Weights of a small transformer language model.
Size: width 384, 6 heads of 64, 15.1M parameters.
Architecture: LayerNorm before each block, learned positions, tied embeddings.
Training: a variant of Muon for these matrices, 7226 steps.
Each number is 128 + 32 x the weight over its row's rms, rounded and kept within 0 to 255. Layers, rows and columns count from 0. Numbers have three digits each. The size before them is the row's rms in percent of the matrix's.

# layer 3 MLP down (transposed), 768x384, rms 0.0506, rows 649-755, columns 128-191
096:136093153179095150146122139205085124124131141033141133163077203079131142112092142135194136127122098083146121169157177103182186079141142148131079111161201144138149127148060148157109097116120121
107:130133171185116146127145096078192136135136139190126094168148097150160147029083115136164149114128104078131119121147094153093093116137172094092175147101143098134088136113108145085097132134118159
092:168061136161110107160156113122172138106131134175140115164137097136117110175111058114085134094137118102106091165087083157125165149108146101138191126131130105155101111083189138064147218121131111
096:073153210165113119116122143088156126148095152121130176159137098143125108116139167135127092121183150098096149131143073151066092118135095142106138149139122110078136130091115119094071234123160097
096:105101132131141132140149180160177150059161111061089164126142142109159120140143175114035135119133078141182102088095145148143142083089144139117127137136154102070102125169159154106100131090120165
105:079126148143052125119119109100206151121129104130101200176099120104137094132125148075132173049230154113111125146114090103100074153095164143086062169203208136144071119147128180130150099074173136
092:061092118095150127132125136132139157160108125077081122139151148091156117187162060123150159149096152095106076107158129147124084125088134179152121122173120109118162106135130122104087139167088123
099:171111076094058123156111090130108182172056140048106134140140116106144073174129138086113129113170138093140100086129147109172162120112110108207163167120154198111071088077074134081117155158131099
098:147108103126172100108193116163095131144175168135117130128039157106149081115109110157079142110064113143180196149173145169060116118110160138122187100150083110107076135154132136107154142126137111
098:240136137107115128086111121063107130153168143151093160156151190127151099142101164106075141164131206108159136121114168151106114137183154096114166126096126019110123078148060133140061114093072129
101:163103109170104151107178166088150159116143131116097166130129106122169139105155107131114142066105158146196077140150119135179029126105141103107093090127139111102121082098124132165144102157164115
094:079161138085147169135143089143151152151129132115106080086192117122134093125141156124132155087125124072178075136101084084095154134087132189053072137104132118113150172140136146149102225110122122
096:169148116124144145161127139108136080150123162121129037161128050112101179089125149148189141066174071108151162164133142155144110123137137146125147109140227181207132112124143154139167105137163112
098:103146147114124158113158154111091153110119113113135140132159127134105118192121158129105130106090130145103143175136100141136104218108131136095118183121151192097131047124064155117106138100171109
102:105131127138147104168088128158127090135141138168112119117097162105167165171097122104073106114152119101180111123177139097112090091060117127103144139167072137081103133067141148117191103094071141
107:155143155123121109147082064134085142142105121160103071134098104064073184126164158127110143063137111153128070096127148106112069095134124102115111123095088085137143062119106110124099177117166145
098:202186067062149089092102222179096123131047143112096096119101124136149150174083145090164121089108117162165158127089084110109154143110156142158065150123124157111126118130070123139141140115116195
092:133160184119126114105148106144102141129188140101107140152130113076092173126120101124138158172181056108129122091126182143111114150079127139101146153137109144190105185129131156113118096095153100
103:147123129141151083158110159165112127133130156203133147154150114159181077122105118076085174063109194122124145118146132155104110103105108110068127176127112133078167129138109103173091110136144100
108:066087155120163145111108117105082152124127121122137126157172105129152082101149088060149102135047128159141150108130122124114128130092156115150138100136071172093125142089104099084123138185113100
112:093098159170153119121116102116157163109134148152142117088113150148109152066095066123128120114145174153102132131133111113106109190133196096083161161148100126094147116132109085204118134095132117
093:141117188103091125081142143116134102082156165116145137119161189163130109104130087064132141150170224196119169158098135171135050138151153126133089182125129159102120123106163079138113158091086101
092:106189185124151135083156123130176124154097143168108131116110143140128151110165143094092129168181151158140085135105136120091052149123083148086042133088082109121119123178138146166079130139130182
098:138100102072131100100091102153111128140175085140142093162091134174146178203151103178093078119111128133128129126138116178131133118086109126126117130074081079075095112154118136159118162105127133
115:083101152147121115185142168160136205167086140169106085115119129112116158124131106183076112182090093015112107107169129103124140122164102093121192087080088139099174178153148073117126120123046118
103:094128189148130079125121088168133138093133079123112125132110107092106105093195197096154145064118064109117109094179073119174151137195166088127119134108123078088126105130152045120115089115113170
099:182112081103123143130089150153109055175154162118129143111071189105137079137160131171100154112114151126176139131163089129120150119140146142122125126106106194082094130094108106105167091127098091
107:188086157107138116144120129117127095133107079123129146072142121133135057062148169130117179077108131129080202134191190139156117128177112118127038120138143099106174122132099152137164161118168169
100:086129118122156076104151147030115164163098146124162127093134102133111145144158155103138118105177186146100103131189115122148126102133124117094124171103102123121187166152140084147141128167156191
103:111091089116122067141159112154146085157154114135085121078086100123156117174124074156202099131176168161132167145096177075093158160078139063130078144125088155120129134196102150100167174107150125
097:156085169106191147076118144156125191069111159084122119197190087125147162197113126151177178121132098151179111175145165083085082078148160161170139137071150143167167149105099119157135150125141124
096:164168111134170158081142113110168109161125160141172131127180157156179127119064187149190106164123144157108133147079093107108093120092116169170063134156096152112130077144125156142102142091158135
096:092110179130070108096172067106131180165119093138120181123115098111110137080147112101118141141137159117170152147132090162133119115084154170104157093113127142148136106145162131067167128104066101
094:223145063183107107142122146179137181119175151119077144105124094137104170196146119108130143167095105115140074101137175123176118162093163140105131136149155191124143149091136142134124142129149109
098:129095083115160111083177137139129112144133186122091106117133106155129093042118129188162144187156173166154148109145082135162122065090166108115189118207194165191146108125112137169140081118159130
098:052096132092095103083116135167137117101162114106111176106119150167152178080111173104143130182137157125103153097107129195101154179180109110159125108134126173096114133109116073071138082107077117
092:089142161156098094138136126108145107139110090156153141112070127160107073112120074144152091139121165123185105118127110120085138090133077114183084122085086155086121158100117149157115129121135109
106:139072144130094161082090084111094084059143153127120136097138176089144131139079082109194206107162145196101127144140102071139151131106081112106115106130098141160120136107126107138096142114115142
100:082198154158174051105140089094123145188092103103102147143090174099171128127106154181109145134114161127153146084132072159113099124121168127177080066170096085110149092115115174134080148188128149
099:149151102138102185126149093142115124160103077086092121138068168116114124162108166090098119106136130054148109139159128104113107150204087116112128179107091130125178089117072112088156157069133113
109:161130127128158119108130155122164119182137105145129146131095120124123105115108170132158106135120117170094085096063125092131157085155183170129147118123113105130120141106177131088128124113133061
098:098124077080167145093120163191102146108121131085144166081184129115152138068131082159167131071096164112156106155169166113127103117092164132179117122123209114122183158081116146064124102154131083
104:136119137112176192136150108124030113091117128163089129207088194097096152120104051157158121150109062095121121166164103137112156109130118071139146134204157161078159179088181134153088078136109116
105:098115069163130134139132122160146173126110077167132139097128106140111146127157115154173114076155121132176126133099108077145128154091086095177128076136089119096110138120129171155144157137102101
094:089131188167115151096114180105118110166123116122137096122155140099179123088139160165209113143145122135116064057077138124116105145113136127107149158158085105143053136139123122156142231124077135
101:137166153130179163141101117129098098137191052135167071097160119129129196136113110097134098086132151081168105071112107150060154153139132127082118127131066112094123067110129120194082078185122075
108:075176133088022159166159133069176115132147131150135159114067164162160154147082192146123138089123118086091125111108128108107134125110127164130107162175170098124126115109183179119090097150114164
099:170141114136125141145132087144178175156170116082169152118101147137105138136082155105139132152045150156116153096110122203135097179117160218130058080107073133143086154111126150164149135126149149
103:118139117125128108138113203157082066142177120173094121106113138128202109095108117114116140124099142147116116163144122123172120083156080133092126139100110139164121115130165124140137105066165141
097:132065126146164165145106077097136187162139141091135099144187137166121165130018131124126153105081132097175103187082122129077141142130151124220126133098157153132157157103120117135036087111156113
104:158106162136129129147151108157134123149082154053112130090134056141197175102094078160114167103164143113167126098168154118134139145148146137174171117078120135106133155111103087125148131138124083
103:154163154122166139086211104089144125103157100137171119120100080128135111150137166131080119130100165095131109105097148095114087101190133120169112145109018150148114134106071137173114119117108136
097:100114148076143148109118153117142141123174091138191118127099158086158177121108124158135106110148146146124146138118140143115111147090199134121131071119139078173109144093100139166179086174114134
099:161071098134088128158131079137139083167168103080105150155128156107112142102139175132135154119106122134164080113114179171211161092131129153158062076155161111149134159128147156064123105152059141
106:165160082116152066099055128153172145136084107104157171137135153145160129124114179149098128107126108059126135116122117137122122111134075122102127141116152101144054181128141169131159097123110143
107:119166119121101150114165161080128086108089104134138122131142120119097127101181096121139113074178172145150153165126142151142149168156091113165066141131137118131144103137079175124167155105092089
100:104082111135083162119143116123140118130148121132104138098158132128100104121119151136074137083071134100070124168159099052054170132102133203143195134112168150147129055112105125106088162200150111
097:124132143094123112158160141117144129146111102111116126081173138091143128125178081074099095134167127029133131169120097119149158106125122140086081129175087139148184173113093114165109113130111176
091:084151127137107137107128200177096119133156124177123172087112163069167095101082163149131136142144190168090149154136091119149172115113103109107177174115101125128096116077096176097155077107117141
104:141123112117144094083084151166114147162143142099111138142157157175180112157150142127120115154129157158090119102136143110126149077115081126080128129145187147124170149120183138134102135144060141
104:130096113143127132147165129103148128115119126175161082127127181216131104160059100109161146086177146155084058135081114095112125160094066143088079122140127162096160156111164043147092103157108160
097:155090198148097130157149103067129127064109124096139173156142096161177136092196155138078081132089156161121160139128173100104143116112207150126092223143109087100116143174136072166111051129170123
096:086099133139095132111169128106163207167111064081185185137106086128101207128089154076126162162136068092118127088064118159108154159156147143134112124096102189125127149066172123145070125102105156
099:098157088079122079162146166176138155138163129124194179112121121176180142140156131146137105124157119065090182157064142158095143211118139099124146171175078092127070101106115093152131074146107156
102:157131120189183161138139068208138101188085117097121059089165135155181129076183119087115097119156117105091103181143114088178106142124160164117111062102179175122110208111134126105132145042102147
103:137118139170137122070126176119132123165083086110096088183097124153130124145134151165102081109127180113158109118127171106133179137105111109156162218090107153149094114130162104145129152133066143
098:166138129073110130141118079104165140113217169122161148156107151162112141146172144170131167147103134129134136104151084128080150118087145124162104151163147064119142183188136126203161147100090130
092:107149144181161117153130102142115143140096147057095124085143238106107135160175127138092176123160117074181149165103106092124111119177082156154135088103136120127213140143162123091187068077187148
103:103153105122111072171144134132161113108135154096143132102092102104160163151087033122151136152121128120061110074155099131137150154143167132126088158157123114149163174180086127152149105143162096
098:092179111126145136091128126139184082140151127180151129115110160151179135160182140069116091117117137102141115116126120144083083122081069148144172106149124108146162170155105079092082112120044160
094:155192168179113110196111109112107177162137168100171168148133164168114129139118174134101136114122132162089085139162157114094197161134110156099109074116147123118126153099172182128156144188150031
108:144109067125144161058148170166169180140064126103156164213113136091036130144099093115065154094077217114150163070135174119113146132094131086198080095155164085150151067137156148100151168128120121
092:160169152150126144144150086076083118081126151096118165139076091121140149094101099150161123116131165104121120190138136055138134066092081129152197149171061175110113109103149091121130094120159140
092:154146149090129144146195194110123113142115103119206188115098132133183081127133112149121125056063159072161052133110167122190162162206158100108119123095136128149115158074144146131144137153103130
096:066078147098128139128135156152030190163149192067206141154148115112092178162120078067081149131167199128185093110143074109150146109120145142113169130198123082117100114125111118116174139125121117
099:071124148207167095169094108169141105147168074084154087098128143135145109098158098128164116128092150084154078113144130142123148117106096094137118129140139125145092103128094142167153122107146124
104:120146119124164169104095124094157125189114097087154088116144114123104178103111124083147088141161164088145076155114117047174137104164174164121137137119127128148143155082125105119081150161160085
103:170162111132096158090129122113091124163156153142127102127090115141158125180106102095187154144082111147138117135170116095076102110148171083131131067161117095177167094149125103112112125150123124
093:162142089105154112124153128178127114110129160165150144129162152081135123106148194138146147135123097086135204097121105120191169100114181171203165101122158183167144142124106114119121091161139101
099:104116145122130128124101084175152089117117196100120095095104151130140121148113068140156191121106096098162114163118110051137133138156110187130165134133113127108140092105114122119145149182118129
094:062085121121123144124154120096083168176138136173163062089126139117151153137117133171075139133140156158148144125143073142119073158163106126057108184076039123101134103136135221160079125141145145
093:120110149142140052141111105171166094128070143227093115185112110098146127129109132100092127127117140140140131207110111133104130123049168167159059071081093104125141178095156124157159169144182084
101:125099113193155134121141166063101141099123167118091140118112106121093155144163069107092139086147160062191103100123128126147101154075163135164159137102123149124145113107111111144142173102160137
096:164113173086199117177094119132147083075151164138133127135096175098120125124136122098157113154101103152129106146128178117097128119168123192149108159111137141113163171122068103121111138140150154
105:116113149069127167180065103134193139143106077118103058138169181131091138149164115088113062138132119079100094104154125167144082068096108135133146173144125166150085096045217163128121155084156141
108:195189137156090197097120093109164093134136164156129084077122124125110116143114091158120104138111164147091136060105147130102140167136140148152129096134165119147138152102113194118137162130149067
091:131131131132152123109102122162127154091090106121170159098142200131087078091185122106107065140082135104138150110157147077112112147094182148118148098112116157159142131150101122092146103142147131
092:105119105098087114148093170108099147135163133122209127130135153101089125121139138090100174187122167086133153157123126180173102118123137118082095133133097110124104119111133104172133108095076096
092:165138079201102126154133126133102113127130122137118118116102153124111103174147146095134091171155115110110125155117154167145154101071166053145106092147124113031128072170236107112166116187088124
098:093072096116117088112182094132136138146182132081099128130128113118169171136131137109099122060182133115149193160108137151106101184066141135168156111134074061110121089168138098156121144168116073
113:147138098164094186090109034160215107109157138110087136129049092129133221124156120104208049157145168110108176124124121092139109077185157150100080108154132166153162165173150112103116119142133095
096:120211130108102127134134117147114132139150114119062081112140192129119068116168108120145142200122113153108132129148124137105129095131106074146149139108111171138124201124156120126099140110160143
097:105231114122138062132119188185102127146163116143121180136175106115113145138129183124120147110109139089148165121106147056132143152108090139148153182225103161113191074148108124141128143094112085
111:119159168089136125095132180082120143157141088068139103082094117129113166104121071143067097148145185134147101164129099152138139126127116117122143158102122095152178095169155063150144106169134127
099:129104111097125103116109091156130087087118140144065181094192129114126193163131160118097148111078125058134135125115141080130091171118182105116143160051149122086124120129080186128115073152165114
106:163183177110101091105122120161113139092102091116132085150123162163108167155085118124141093166135125064147109109129140138118029127093184069169108110148192165105152144138160158100135073211092095
093:170117132108126127162131145151122052153098096181155084108107064068114122163093197162121128101132098189106152176155058136148097161129178093107065136084085126156145120143144131117168154146070106
095:109125162149170092145083103092098120144122144073140098117170117107114106109096160149147166173107134138106121076102153194085146123111133115126089188145149132140117132111189132133107129131156093
095:107086157131150124126112070099143145164085064163178122148155114115131093118104148109157097172079175114106140108181107154107154100084145151077086142165152177117075094106142152149138075083129108
100:102123133115093128123126111110196192144167110116189158168150055101114132175165137101112119172177085168082072172150146148084139086083129104078144145180131137081137172168105115124118123063132122
101:118157095166148146135118122099133161135160113093118141125060079157074192093119217186155119072178098105141111117106110108108114142118141134136141114164156093136195167159063105155088150169132118
102:129112149084110152157139121113115096150133132180126114071102101109127149063080160136172088199210108152106151103120110153100077190071134100161124129072028131146117116111128185124108127111095125
092:123123144096153153150079057181113051132118152094094105164119098201105159109126162148097180114169066164194137101086119167108093143159136085087177150129158158115161160122132132184157078088106145
098:129138138113120102166202198155095141188124144153077170169221086103162122131104098190073144081122122165127131117109100081060082121078173100135207167130170166120125113165117100117146151098143175
096:105177113107154084144201146119140130136128130125173058099130124163151190104181140079127092070162119168080172158104171133141106148199152133172124120117067150090152095136128113145093085172106115
089:138135174106135139087175099121112132090109103117153127149127202155127122126163154155063102084066103213158148095180140124093153141106089151082090155124106124139121149147166150094075165096100117
096:159099114220098167190100090104176155185117139134135095200175124126117111133145134095139131123054122120129180136123065153164087130100070064113172145184114097150099095064148148123071191142129103
# layer 3 MLP up, 768x384, rms 0.0507, rows 650-756, columns 128-191
101:115104157147134126142159084135138096201107115097126140127104175138121080150084199138090191165112128137129157161157139140119188118153133223186101147222150101081096134093137094093104157164086134
100:173150108119111167086117127146124108110143136157070156171129134157119085167102151101165155148126145137119156150195168123143175139130101136166090075124094134122168209114107068126102149106084173
101:159130119092126184115116150145079058146080141106093070163175071177167113130151155139148191126120163151116100118124136144131116153229106124137176103121117168142180160127114164118161150167109225
097:160101111058137179096148132086096113126136129079107162077164165199093147147130132153153102135160149113136127108129115125118151129114080159082137105145113135121160124130132092119166109031088104
106:134135139146131160109102123152097106122174100139151158075088133067094136124108111205112153163074128124059114148190129117114135153091116130146162092172139162121106139115096102150116172140125176
087:177198189160129185105109207121095174166158161128127147115085098143081110148118187133123086098187146123144132159143105127166119123154099142126131086124104126172126158156118116095106157132110124
101:146091095186142135113055069134162164094087110081051108101123032127106145127163118099125104103108114109095157134197112093171096153139131152197129122108123160170092100145151119009161114137141105
105:177133125131110176175135104051145132111201189171142162107110082119150104136097139208103159162115082159156061156134148145090092172128065167155083156125127130134150100140157167118133184109192156
101:127189183144084154101126093189116157073107064172146133092142104122077089155067143120134128177145171117141079069131160122112138129162095102101126148096062153120067161151153109104184112101160082
099:141132094156139171143086122177147135127066164135092092141099108093051170112227126168168137138126172117126131123078147154123168128118155133123144086154120161139172143103110085095172109108124095
092:110165117117165120165156093111089177139150109095183040137132138087136150150146133089085147064085150135118089139126096187113126153124129081116072172138106104169051097096156066163108112198155144
102:076193143143152127154111058134158128143129114154067168087108150088123151136179127100148115107075132135150156146102106127074106113116103095136097140144162153101173116119142192102153133119179122
092:092174090129079192140082119085122114093146133147090104167152121109028120061144108146145132114154109112134171118158160118102163166053075116178201131177156154155066125099128129088118091156115090
087:195158116145102157136157099091137169133141141122113143105172141110199154111122093164131150143115108153123179143128091118127127178116148151146106079192059122148164161055175055070103118120159130
104:163125101165170204124155124132097159099158139112184197161081128092162154140155115167134144167132175149095081147080104093101152138132132118116100139155134149147107175130099150085153103151143127
099:099100135164127153128180136126167069129084142120140108119127152150090084102088126085161107197126140078144172248134131125073122128149164111099164120117156144113110144088122126130083134115093205
096:158139102119132156132130171141174077121175119181134149144131105209164130124150130141136105103141143123159141183127110130144124080180095136142164138114160165107109096140148135125108092111111100
108:131162133105154104135119083119054139103125100073148141096109155170120107166134132108157152113134107181125172114140097189068149156176149125115163081133103125117142110140137115113137124099095119
109:052153072053124128158132162121133135178137110133170098146071130089214096139161121100099181134158124124149168147109185111123113131113096082105215136135126109090084080103102144150126152173083130
109:087155138102099139121158097134147076162111131124148208128122184090140116174107132106094126099105127182158164135100150139119120131061129156054128126095071167124119108076107194129175112153120134
096:115114112166106175136128101116076141142145077135139119098127139071097167132181122145152139146123118166103080137202108140098112175088093116146107121110073138130127135168136179118092085118120110
100:127179109082093177134129206115109114155140149120164177111129141053089096082121152130139134115103081153090139099093156111152188125151124084137145099118181164141127116098111111170172116116158144
097:142178108151103147142113136138143148148164096165107124108099153099121167116162154137107183091150190132153142119112143081103126121123085102174109154145122116151128156136137118186135111153154199
105:103122144186140143154133089107157162136120102192131084068056163107083156140085139173110143217169124105134131144151141182107135136128101141168128125127169113109189139116127187133065061057118161
095:168146149109056092125165118094174131153169106125146180162143125130110105134121123123167085142070196125116101139139101129091073136133128081080179139148105177103084158165193103143178138113094066
095:149189113137109153109185115047109105125119119115119129109121115142154164116120030143166174174127138097097075166121152182126116109184151082141168135206091103159097104098133120177067134100091146
104:105160164153093186119151088058093121139131108097045111145112100132180111099198104154146154105130166104172153126143154135183114145121113123098100140106168113118123143052135077118154055120100164
096:163106165181124150123083166123071103123190150148123108102104128082122074166092149076106139129111091166139122091172141113154083170102104151198129090086110164133087167080112180169119106087119198
093:107140091055161191135156138223112102166063157137105170115086149163139138155116171092177121119110132130117109074109182128101100144191144129168146177177167092128061109169137130117134157153121125
099:071104122196106120075110137116132166157164099083126141131112166166086085145085127162112177183124157199125111147111141082118167130124164145195181160101173107092110101138143116064147125168109171
095:121161104164132099139155052108065102140136148164122148092155157053166164148100074155119180074163046088140093125088177122092141100105124128113117148134125137145097210122116146118124224112140152
091:131105161135142160209167130082108190094166068133109122148119187121094117107166121115140110123108185081129127204050166072114186177157188100146092135125156117119085164129107085111091126135189118
088:154112190121151127053157093129058133111131133121178112190149125126133115035081133167116136104144146109131147186144071123080131158090075120127142123147086070072100056140119141136159143112070151
101:207117114113166161151116158116125084086146074160144107163153158103141144085141110138160130132167118122162110126134142150188150128147101169136150095136142103090081105178098107144155150101174076
100:106098115123190158097104075131105155092131130140153131212087118108136148126109153151132132138122142108104141072072126135099122155140090130085140156113097177133208161102179108091189114124096183
095:165166120154155145166149177092127166123058133087116137113146131102121071113091192145102064139202184108124146140135144147113099122102102072115154132106120142100108088123137171095135120089142126
113:192127157102099142129134051124201084112100136131192149121149148064097141147143169123140136119174133132083073126131169154096093102139171130143107113071036111078090195064133116115150182184110133
096:158166109179099151167113166172087114166107054143145151128121148142112145092126101084159123148131127090132088123139088163149191145084159133140085160107095110133155199161169086128161113096095121
101:144146160115113117120138132136122115119192170138128119089146140151115177154119100159077117158107115178179161167103131098116154111109105136164097094102151218116118089097136123144094157166091156
109:135117122069076169136213156123123157150104113181133154147131133132063146184093132135132182137130133117135080149093115106136145131156139096102133115110143075217121092153135103098157100144062090
102:145137176108083127133149165109104100155106123140123068132160103116131109090106171138184160109158145085096111173121062142154102142179159124200065098110092188074112156149114170135134139133143105
101:087062097101096087119119135157127175131068103114114142088120184129077107152203119162141147171082133092110180146138158095152226158141154117113171135107151135163130098119096123134134123129154129
098:096108146083178082103147083111110119116121083182082071130197099136221144143067097143100124187107146129041201154134163152081096129141133170155134165143118103176105174144128178138167086082101175
090:149087111193132104133146160081166185147093120149100202146157124134197139142154139147144137125087124151118133154074155141153133185127078059048163103166070149111092113154142092090165119163138095
098:125102095145121176169153060133128155103105124168139101176114119110163181145127121130143083132190158179139127156074118139150118110127106171141138143133139176094174095141193113128080100155136116
101:139114127080144086178160099075133120146159151133112190130076106157121111179091190131134144130107100160080217133131131079124132128110113106092114101161087154131104103098124116117146124195146205
091:118102172108132161091135132103116115093158101169143112155152089156034153123154121119154113156125148162093114124167125170099122078118118140114127109104137175112117152139161168103124091151140164
102:149107092148140093152129112145100094117100138131104133141095121143110145060085118150124052135141111044187132115091097131122138111166109123142094176086085108122156157164139089143117112104137107
105:152120140095145111143130170186093114112101160126137078108173168142076107156162127078138168187141164150122158137122126146138208116128059157117127157117143127147154108185219107200127119132083147
100:110211138130049171146159138144149092072086131117111215136141113163138093107140191088132146119139136084111122143102166147140074201162107134113081061135091126151122136112147134162116150124112140
102:126089125180147156215110139139147119161156100143126100112143108136136091095078084100112148156161110115176137095144115105159149175153082132082122138118102126095135084155173125099117091056110083
091:124126116102108203111132099107146167081106148084159162129112087133120145170166178149085183155190106136102129135108053060085079164112124134067156086124194125147130077154144164126185104152164057
095:144155133165128137101146121164136112087134094147176116110148081148146097158130091113110221130119116170127123095190132145124100136122120136109102169150094137134174182089103067138105123118115149
097:063126059122194104118130101112154157154141101136130127181140119093129089150102117159146109126161099064131127115107137104087125115127103192156128126145119136078103091134163104113117185121156178
107:079053079132124101148147169114138089155136179138123122177103103069128099129160126107125088060152122164136147133056174133170164144144175080133089133061097079111111157125133137132177106153145139
100:112138128097167129131103141126151140100092134184150135133161093110149124111123118037170137104114173129113161153125153168144133165074161092154125126136101111153111125168148132055124118106102083
090:186178124128156109096136164114123144123091190095097118130050097084099121128139104197092129169041095135076096126139148118077150104123135106151096134101137108152138131145189152079111109179137142
094:141093096136156167164111144138116172122189146101141119117120121091086138194141101130068151115109145154104144143147152156132063103093167090156120089127063180092093148077138111148117120187178100
095:090048166119101073125170122177110070146144078074115130137162159126113092099093161120150178152104085121148139148146135181143069124140144128197136099115185113126170095113111136173143129108153143
096:167150172143176100138083094098181152057166137080123162115105144090100123117199113177140148160203116094063176074102161127169145125128152150112115132134143120190171141093107133173043121136144164
103:136094094112111096094142181162143126100144063162142121167156160070155167159101071132142161112136109045102098180118122224150126150159174112092109172141148175114095107067149125098110150115106177
090:164102105111147123139165124103070116142165123171135186114139092138127138092109062132117177165097173101164108127145078104166118107128172116141083109135185145152095129145184043180163090135109106
100:150106093174113152117086082088159160102107181071097101148159172145115154108110195140173164134111065145164163102111129124144093142107139158048112118109169075088091104180114145118173158113137128
102:133107129123158145165157108134150084082116182106131126089169174125095099104088163115161179125127129135125132123208114145141107156159149088139150167126151184162103108163169137138085094113144113
100:154114158158162139155113052121119104086146108055106153117134132162131111171148191114134142152127185136125173104146152118171115150131178127133114137083152150152104150175132142134143136096123113
099:103154120152124195170121139209118140177145133162125107079138106161144122124135171145162187114156126176116154110092175135162081099112094184117065142164142110126078128122136129108132100136073161
096:122134129086124087105140108038095174123131221147116149169081106143150136103140181154102115121161181205123162168104141151178171101072155042142182118121137131109025141133158109142149109147110197
097:161181172168169181129096145170144143111130118118124170166121135151096107108168123084134111124111144150133149124123172109138124120130098118101110138147138146107160092113138131081120132075073177
099:085185117183161171146142086119156059124081103184174175154135081099058181087128150120095148121165137166158108088107140133095116120163175174185163152128109113114086184140130114184127126098110164
101:094171110191167131138172097088114126143099105183122162129159131112119134093105124178146134122173100158115080113095177140127089111132132094173116148114187106118117107118079101151125150119147082
110:126170105148147134071218125120145166144184037119101161113116154122147108102092148098124073141104098135127148070117125127159136148112133063104131118107158077166123137141148179133132152126104145
096:153125161144141101201139142104095111155134190123120122108169087141158164169098139127132148118153193165124200093070144142170116139136135129109163178143119157134125081177129160095164147097129114
091:101107071124181112129164134142116121130143180131152089094148108082142127120098180120115124148159128188137180105133119127125113098096148080105089192126114136069084102127130099159113106116106116
100:140136145130136136133124121105161116181096097152116113125118061120058118127093109132124165101175150131129168155136135163124087101146122110060124176112094130145123151147100103145099076155127088
097:201141131156158189104082165134172083085099105091149127114163165152110155155112163102140155116165141160187103151140098148156156172157132122128174134140136149118126161157143094188126080111178122
100:104088107116126171118117128093105140105082115113159100109118179133098126091170146075161067122106173121163100135165122103177160132080152170158157121108172147108168121159114173153128135120064128
093:129176146154167110135058110058062153077155141132169175167094134140163135181107145125196067146167174167147122136115158071129146054107179136136104133098095073155162138090086132143053121129126153
099:155066128076145119181108174114087096072150156096143111156116079149095130126122095167128160166235128103118098130122099141147147105107102150167139080153060156132086144106155096096117153166103157
095:169075165148222080165136135127093154168139147092153127157130154142139102142097164080131107144092158051151147080131140186096202176153098174156108128158155191184099080119134144085127114097187160
097:091185083189126116134141117146095162118188135088149136169163149095133072138153078128133099098078178151089129083122101155202112115123131106128142170089163164136137119094118083156165170110146099
103:120141146138183150073125155173094159110206200050151155102089135112161146145133113142147137093088110138139103142163098163146113148140099099142183131119186100144158113178133152103113100166113136
102:151111168188182177083172167117175117127147119161104135114148104140153103097070115112132113108157095211116161127109121130108177181118107098102088130170163156198096123090146123131120113105105083
094:127143120152135136144129134116096157084113082075159138112197151165160097111130079059133134101136134081121169158133129162142128072082111082072126152103154096149125113122201058122123100122152097
111:131098131124149066183103149100127133060146114113164097111160123099089095172146102181141117060131127132112153128142120183168105129172125132149177142120120099088092123082156158119101133123145111
103:125132122180153160093146101082116151123128156152126109090115111130112097143118116191100162132060171165062089103138113129063062168101116085128123080153136127088099164073140156140157142105109118
093:112143157067145098081143075118107089131206145136101117133099135094131135145103185158164106119105109114139089128094113162120125075162088169169084148175124135132125085098186160134121099148129083
097:160079090141097188097152125118153139120084088094114142091131099108176157134129130132133152138149197176178096121107153080113157162198117083138135140133205131145122139142146119083096199124174122
095:090161170072153083098173084049211148145135106133143122157166124114156138134108183094115149153110115155148183147128119155133110109139064211114179153114119132139155168085093123137088162085173136
094:122147092132071178103139186100114154112177128184152162119088116145114097152177193124122141158085163036136120139106088157162164192136096102137128100064133138205158114138080134179126140095162128
124:148100190141122135087131072164132128107133101138119132179094172093171187119117093063103097155119144105106152150085158163124158092147142122158099172141087138146104176118225116136088195138166145
103:111189136127099090164132087155128076109096130133134136144065121128104148187158106119115060165078141168076194100101105097139189102093091133125111127115152098107118153213112083159097166180121107
091:164114169147191104115113110142124089083108140114173131104182105173097103162155170134148131151111144166096171088159112104090171113138146144075073135143086142127088104140137118141117103167166141
115:145157111152132081147144059183091102072097153121149166107086118159168102192164121090107178152178158152091170058120096157105109098134123117136159141088142129116071061100156146117106152114095110
094:150092146096119092131137140156103114120150099148121080139133154106117110189093103167133184105164146075174151134167102119111126171146146080165163128122126110100145071095125096116153071107147107
103:147073161176119131141162167158109139158143134064147143082143135162084084147113090094098145074133128180121120116130133123124158144117119153098122133103126139110108085149126084111141099131123151
100:161101117149087175108137091105142141094167137093159176122135097165108141143069107073173160146101106142102142114052145127180152133103102192155100097076142127129066074103164168113115094117192126
087:146158116142102133146188128155163139079106184097171170137160145123135084132056097129153104198165109130153121188122183106154156122128126133088097137068146114144155134128104112113085143090099111
097:159171110139127134216079145137160121067163098125123111073163122092109133061132138148120135073173047162126176114091110135152109167156112155102147108114115091128094136079114158133106130087214159
097:145134200156163129116110125086101094143097105108141073128171150107105136091169126139098142153118116136104114163120148141082201143108126142086088147165140132126106093098102156113059132147127062
109:119142099077156116116149129110116133133105139084106090088097137159099181095153146123112104081151124179108133074151203130140149074104179159152124137118112146096128094130132145133172096131099149
087:154138184119120137107140106084220120101123128124132134119122151138114077137125146181142110114147086093125127132097134067092160135133139103137171069170144161170138150100125105151145091119118138
096:131138140125093099190112102139092118080162083171161106150097074124132147121114107156123077094114080162126111131141151115154070035080112152142115170169187087124140114095181070107195168115150085
098:122141156109097144090122118121117139121108179116140160131056167128134083120171109198101142124126115078200155178090117114116088052151126095168167103134149098109153112109146148095126096159139037
091:121116146149115101148077117146133224096122164157091116125155089081174112075092157107122109141157111162151111151100120190164125075146151108113184111098126137143107191112128164148153120109158169
088:135119137092102137052157143115113113081105136229151190132179119109139128140101179123126030102107171193108138110094168102101163186109102086116165134104102126099124069095103137115110153100161120
097:138159129215136159153152042140081080100122118138156099129104107158124127140143150157133155103169188091140106143109131122198098164165076117172071115122151132166099147132101084155167140100146138
100:159161129183152126103193147151091108144119144113141158152091128153140132099085115123116112033112128191133176066070080189124087103101142104120136090167122089077118093098166139157108134163230144